config.yaml
n_head: 4
rope_fraction: 1.0
init_std_qkv: 0.0228
init_std_o: 0.00447
init_std_up: 0.0228
init_std_down: 0.00447
grad_clip: 0.5
Each number is 500 + 25 x the weight over its row's rms, rounded and kept within 0 to 999. Layers, rows and columns count from 0. Numbers have three digits each. The size before them is the row's rms in percent of the matrix's.

# layer 2 MLP down (transposed), 128x128, rms 0.171, rows 104-120, columns 0-127
107:496499505499515459477533505482522510512474488505506504481513511498491516474450516505497485532519539517486513463498499466513484504509487492456469503504501489491491513484517573498505508522497547502508502468502545486464492442442478541504519526533502533504493484466480503456528497512509527528518440521513561480515494467505547505502520552483472477447464532493503502495492467487445477489475
096:499485494457512519480543476498526503496501511504483485482543536524489523501515490498493508511491558446547543473494502485505492516533538500526538524529504473531482450511497500444571529513442463509474518504460504458530497528500532519476490519500463477481493498520493528458474495482491512488453515511504469505482486481505501501506530487488519541437493515497494496515506481507481497455532
139:499490534459517478505524470514497517494493510499518524475461480488522491489492489509491505461497536500533473481494482465482492477513482519475439470484534488513471539482543522465482507482512495496480493479487502493472442484501508556485458478504536451525518507527516517476487446499483489482544493509498514511488533533512497526519515522428530501493477514496428506527492498476467447484463
085:442445489540530519502521503493520493483484522479514513503573527503512537465523503534506497506524513520496484540498524526490482501495456508521506498495504460516527487530500506480521518520488433539511534494451473519493545451482484511541488471475496497496503483514505498563487479502509522536549496478526506529518498468525463531528521510521513508456495520483488515502518462476515470516530
098:491481527498531524486548496518508538484528499446487468515467501516530476548488521466505504528508494506479491483487508457453514480521495522480510506507447484509500499515497497471531484526569492495536487514498528462514511521461514563483479519501542507479480496537468474467512483518529506529496470560488526473497496504568528491479480521497472471455484512510497482498468494483511477478469
112:461477490525494516536465522538459530538482526512571467446508531516512499505516511476534479502511506500496448504513508489473505502465480490475485484510515471508509519512512511470545500489525529493482481513505503502512474475496524544507505496544499541504496502498471483534501506445522500515479468528502470516493528539527492472494539547470487446504497438518512508457523528515521549503483
105:509462498457471524500504472525507490492541518450513490464482491483471490483506491479506527507508544546525511510478444461491510548524487500480509500498480469470504507518498530491530490478479529538495537473525518493462466472528516498466518498504470510488530494494495528429471497505489494467528470514574495498526516515496494551481505569472469494494494485487479457480492499512506477513532
101:513510482540436498488471515536483472512510488486506526539488549457502498472504507544478500511529517485491495512477467472544448440522505512507520536531468498491495544559504476466490483488486497483483475484510506540528511531475501539517471496483444476508511484453508527481539534492500479505466508505510486515460497536501505515503484547487503555513493517470507487503495471477505495527530
088:469502542504456536549470526528525502506473480499495507542469500485482501468465502495493516529511547474500440523507504510480504485497500555473526469569471527519479475516464531500547480511506463481482485530542497508509520471500492524499494524474438471464532494508479507445491512477504487474504477545506489491462484495486520505489500519524483496482503537474492528481482487534521539501482
101:528503506472499440520526496521480488482514506503515537472491491508499492525500560459501470478521485493532519481503503517468510503506498477468459512453506510484489552534491525499538486492539475446497497473498526465506456506508487459479498498556500511484524531506518481447497496483504531458480569548481497520448497489517484457487488507522474498471538530481522486516493485512499469528525
112:477491512502478519471498510467505522510524537478498456497501568510488505464528520509515493511469546495533506504459448487475525457489572499483482474505513487451483394491501485498517478516503472520460505515508519500483523482502484508452479479486538526515501480492513476494505475502537507487534488469485489515513470497484521493512490499490495490479501537526488461495530530482522507444496
092:480491483502453543538502531525537491508522521551475526507470503530511482470495504481499501507479512511518519486448512498507511503492481452515486512504495515522492464490498493496575471466504518471509488505519486513494517506507495482495486466502491515518468503496489453503507477504484511503490489566391486500478486466513530493474443496522487473491527522462540508509466476497486453501460
099:490505520486507523496507492518534509494501558478493485506488513506491484520475481589470493536467490496443489481501488519534510496497515477503465508515471423485460488510495514530516485509514471493504468513472475507543487533526499508486437508459488480486525444481460496486519496478538500503554484506505550484503451475487505467510486516477519520499527507543510523510524520512519539501513
117:507471484512501478500473477516492464496465525490491471477482508486479492509452487461500516518511492510526524479471534491521487532482513482493504498480522515472466521519528502478506567510497472477567525486542505466530491532470490505491496507515531520460510521480510449485502485497486513463519468450481549531499502460533527513473450457536487453480521501533471448512520498500512502482542
110:503497440467478480528505532480509458484501475516500467519478500447459500515515462470499482493489484486523489468503536473500512477500503471503459496462463515506494508451499489524503503489495532492480522565475502490453459496478449526498477516495484499489463524551542498485505462495515472469531495541526518489506489528525533483514498524500490458528471511529467482472474464530542489471496
096:471497494509455499512547495513513501490530531539505517492455480503530506500478504532491480508507479474517487537554502504541486521435513480497485549521483495505443532517493501516540505487536483539527485496508526506497457499500490511479496517479489478487514472522488469431499501529490500523508449559450521502507511499559504485483512495481480482481464495493482460522531449492511485509463
101:509492517528516502531493483533526473456530527447482501496500488495506466495514486473487477440521478501502509495484514525497524521494530532498492484505520547478503520488506489530483535466460495525488488493463450520514506490468470459497491494454469498473501523475518516590514491520463526486529557478495501504505495568479463513498499532504513470528528524496523491501523505510518557524502
# layer 2 MLP gate, 128x128, rms 0.191, rows 105-121, columns 0-127
102:477500526499524487492506492509495507528518485483474495472531487483506468487511526545515524502490497485479456480462510480499508513511457437482508514519455478494471523513516540531494498511539427515483484499525509493468588497489513482511530472506473524491542529468439509524492507481483500488487476490522526515529489456517475550502468492515516505486444529499517477498470469518465514516497
129:528498560530482497513514487520460457497499513485532494487468439489507484498502483522542516467516547489512503465492479466478475494481465500501446512493501520515482540513535484476476507470478515485538472477508501493475455529529513537504492512548504471520493525520497529546484499502528519503536477495500478514569488533487462492525500498475507476518492482494460510493477464488498440451516
080:500473498457512525467497490514497537497531526530496461516479519502498498484564506467486539507496517471442504505496488501482488472469488483493533476472516498462472516503513479475495531519505469496470481520560501452461548475510476470493493515527533536521449477466527515476469500527499477534519467464487451460477493466483524520445509499474485486520483495463499501472496521503507475487507
106:499537484512478474507546522494500460503518512494517479474517520491471467473494491502542490549526477514465468485526538512530538528542463472466485486486549448482504518454487465454531498467499482491509504499532475502525549519500477456499521492534471549517524517459480503503487481483454512459538516531505467490496486497487517534521451509484532525499501493509512495504491508525495526539491
095:486487506494537562485463513453462517492507518496504470485476439513462468467477511486496506496535439506524462524496494516451488471507526488485495485483492477513527530470504538458487509532482495468502492488507525516504463521503483506512521525462496553487516497523496514466495491515495492464492501515517502518511504451558547515540518546496511519517499432473516493522491542506484486488476
108:459499496496545504515544491451462499529497525504540518504494507501507514493536466536479488501477459481491541511536515527476531503505537488475518519457498478496499481531488495507520517507506475434521463488520515488481496534542477487474489498505483509484493491541470529496490464520485487530465478490459500466463504435484502478496508484484523524537462502529476566516493512493531547464489
095:494532469502457485521499504512464487513493512521508511508573550526470514449520512487537498545480506512482539535485549495496499495494499495500525539496478517480495507507459463479505490474454522507530477501497530517528499458461474508514513529500468482471535489478510506477526480496478468477540524543485565532465515496549477509490489510512536456456472494489526495504516482483492508526504
085:457483491517522573515489503490520521507517553510469467512488511483495493501507459528494482506507485502484476528510513520530535516544485543506512521516466522526447513523491528441505485493484516480493518504515546498484486499529454487487450512479440499518478503524503488458469505481499512520504461502523473519471503467537502518489476568504519497494508466501522530521524474487500528563485
123:498482505474505474515506489537488512486488512484531461471477503533533513521520518520535496473505483517533467486479493484451483501473483476485493518527491490494477475524519485510457500465548495506499505517473503476524480443478494520526494494539546531542469521458515456450478552477478477472499516494504491516443563513481478460510523505482469462517507488445511505544520520476519488502506
119:526499500507535501539507508524502499503511490521531503525497476520475499516504529461482523505484447565475479494483506525504475571550481528516503532506508477581507541496501482514490507535491512455518481472497507483537513500524538500542546483531491477466514516528511525500528486493489526477479517495505483467508509476576526533471506502510504521542477475506529534499490500540495500517489
094:533501512486519492494452518505468467495524460468504521480481489521507497469466516523450492520500503481459522529467521533466483508525486509495502470486533487541492523508469549497468512509497523479526476494472535488494478498498503576529501523463494480480525541512492507486501519446495509466500507469510451473523490514493533497539536474479533480466489475535454503432502520472505512503505
104:491513457522519477528464496507495461520467519490466550468510495484516501522509500474543493435518461530543463517480503518514520485513442513479495537550527518516513508493500499485505513491514525525488564429522499499503474489496540463511504523499497543515474527498467483479498510469484540484498503515539521491498527500526479543516524488503464512492508517496477512558483466477470496515491
118:477504504506522474508500517517429458525493559474494518530494515503466437500510490511505470511507519468539508486475540505516501537483468499503488518522523527507471466520506488446519542490513489506510504478560505487498470513481478493493478533475510504501494529490509478454518494463468522514522475475517514530468492484498481519486458505474473455440526550521469480514482482484522527480538
101:488547508507564557515545515493517511519471518444475528501477461492480494492510523496513473495502468458539525496487495529520508547506508477506504533521460485495525467495449492461516459503512513501475520491533530461487488515490493513545532502499467460509474507507482494445527439484488486522518496481520508518485503452507511487505518500506517493560503533514518506526530526493496514539476
099:516468475512493496483541449506522499496489482527507515486505471462516517505522532492530507526477464470460454546557491462525472491461506496510480516540515500500499536487486516493504508539491463526520465475538518496511463474500523505484503468510503495499505456513503512526482540497481533530473474505509545503528515488532464530470486502508472484509494480526509442500563470505473480488439
094:515520529507507507518540520516483509524511495449542504521503517526480517473501516466480504483508521501500509476491490501479504505499492509494542503514510508477507493535506495488487532499443497485503471468435496491523489539472462458531495522451489531458497518494520507536490465541485485502495568494501479490493524535518483469520510583472532470484506477489517441492482507550515540520534
102:539468549522499440534543528500487531492491515505484502502493484519542469524517514494545539514467510516499560481532483483514511532515490516520498496502508515487472520515474500495528494510491498499460469465490474474498497457559511515496522482493494502544500509490527498477487516443499526501490546450450510506495517494524537529507480451533530505537502528548476512483501505497470453527502
# layer 2 MLP up, 128x128, rms 0.193, rows 105-121, columns 0-127
106:528487497483495519508503506467494473481512502492496491505485500517489538513497459471463489503507498499552521512536496532505477501476544546527510498480541492491491467483494485480488507518437556519499514485493499485507415512503515488489464510472510472513442471546525484479518486509519488512506507515478498478482487525466542434493504515473524513514558521501478493514550558506525457509498
114:522499557501474503536519472514466450486503571512506492486467468462525487500490470517541503462523565500513484502489488462465505491527461492487462528493511516533478550492543508483492506480477496489493473460514492510490465521543517519485517530533487481512495515537531502523505480499518521495557502495513465516539519519504491482527500510456484491508500489477454481514474469504495448471499
082:503485489498511529517508481509517506483493500489488500497502537503503507474444486530547496504516455553562521533513535514524501509520484514502482473534501459517507465504495486526470493481513521499500521533453494548538466518461506537466505477506463496471504493541462456474555500478486474433488538505504542505491509540511486496538506477500482509490532516512548513518522493514463536510504
107:502461511489535529489458492500518525500481489506470520522490473512520541520510503507456517436491522492528534523482465496469453487470535539532518506518440537510486475552511517540473498541493525515492503497470517496480447481495520558511477502465521461491478485542526498505526527513555495537466480484494521512503523510517489479483552475513481480510496495500492507478502493472504478468512
118:482490520517513496506487496518470560513467514500556452470520516517532490477527483501529479507498518507509447501471527487482508507459481475465470496543481467522511512482490514494527515479511545489530454494498511505521495522492519546503515503545481550491474544482446496538497499452496482495471497500496512501481538524561530484463549527477467490496502480493489494468531523450491505516501
104:534485496513446498488435507544538501473468473513470497495511509496483505498444553478519537504506542515522461479461483478545446492499479505504504495531501513507512498468524500488474477489506520537481537509506486506527511477469519509536515504498495503522485513469513455514509519480507495477501516510553502515541507547514483522492498523524480479453527498475512453465508482496452450547511
098:480531487510464487506501487514473498516496513496497503499563557522475530444518523487548505516483509524480543547486543483504499495497500487506533540501476526462506499488469468494506490485452540512527484501490516525523500458468467495512518514497465482453530493475497497482524494507493474473541520548493555531473492499552493534485493511519537466458464472482538500492520479480481521515512
081:461475525506505524503480526467524465517518524505495508576465540480452502476485488483494484522508548480504457514527526510477513509509507540496535499516455551504463523481483540516534503537481478505493519514536503502491520505536503477460490523478498491474524513488504480458528511537478532516482509517568476498444516463474523499474501545512482527480505511492491489518485484515544516519514
111:501526496532492515489497509484516483502503484510479537506534483456457487481484466464473510527497515482480525517516519548556508487523515517508513478479525512516527531466485517502559492517461479488504489478520495527468517548518496464478496493460437482458514473530496545534529454523524528525483491504487502470563438473507513507494476501505518512487483496539485505460472476535482504514490
124:448494496512465527477489492487474517506480510494474480485513537490530494478537487545510502491524550466521520520519495482473514452452487482503509466501501512419506438518472519501520483490496493542483519521498524501462477480492498514445465502496514510520489470481465463495474515500501462514521476497491514509471468539418479480544513483488503468464506529497497477492520516484487493472508
088:518500523536480470489498506485505520517509512473497462470547521513485511510536471462501543464501502514529518506523490443509503480489485504516478476530494529447537495507495475487516538457509506490480541501504456528496481454476493464499497488519509530494494482522516540521501490545518512502490461486446532516549494510496458526520451505509491505555514442486547473513538485491477479473489
094:500475524474483544460518521516499519492518511484513460515500512527464507504494515515461464546488518483469522493535495505478494525484534487504503476430499480501477500470511522493502498511513491486521468560482530491559537543498463514466501482492499447488508484520533491522515473513508462515526499485497493511502430504452538443497477476495512484515516495493504472433496506514549489495521
108:494502504504518453514502507498436478532487555478474531519479503503485459505528467493486484488489514477526497478470531490478519538524462504478486497503519525511492473484507513470526524488533517528520527486539504501491494510492488468505464534469519485531485541504515443475507494467496539504525478498528518520481470488484495518483465518459481467451545522510456488507471455473543554480537
098:511562493508519498523546526497523489463496494462518528497499467476467497518529496459544508493504439463523541505482537500512530511517502516527541521510502499537497521502453507492522474503490518521511508485542535465499501517495510500544518539491493475513465509486501496475488442482491492507530541505514525504442465469468494454515495517509525483540509537531512524512552505499516496548485
107:491528519464535508490437530480479525473505498469524476498519519535479461505513449494481514491527537535531538474476502507461517500567487520494519487464510482478519474531496489510484479481506540468479492555482462501499524524508499514513488520493502483502484519483504492507512488471522460491539552480492461480482481503510491478541527518485507524492548522486514537467474531457519537505547
089:516510515488511503515522544504471505533504524454527516513482524521471514488504501455475524498504496497493500480478503503475501517487515509478541527508492495508503478535493495471494523526449500466505460442448530486510501529495461466524484531442484536462505519483505508524493457564471480509513538497523482480496529522497491498487495578449526484442504480486511474504495504545503528532509
109:500496511500480485511506528540493482507476530499469520508495493537525476499493485549505516514509482518510537434512485512488498513527480561507459481459550491474510470536505479534485532497513526519519493492496446513506519503541511516443518498488554463511494526465534518511487518456533509461483491468474502514514488546529504494542489467517502481493533497499448484485464468484519451513498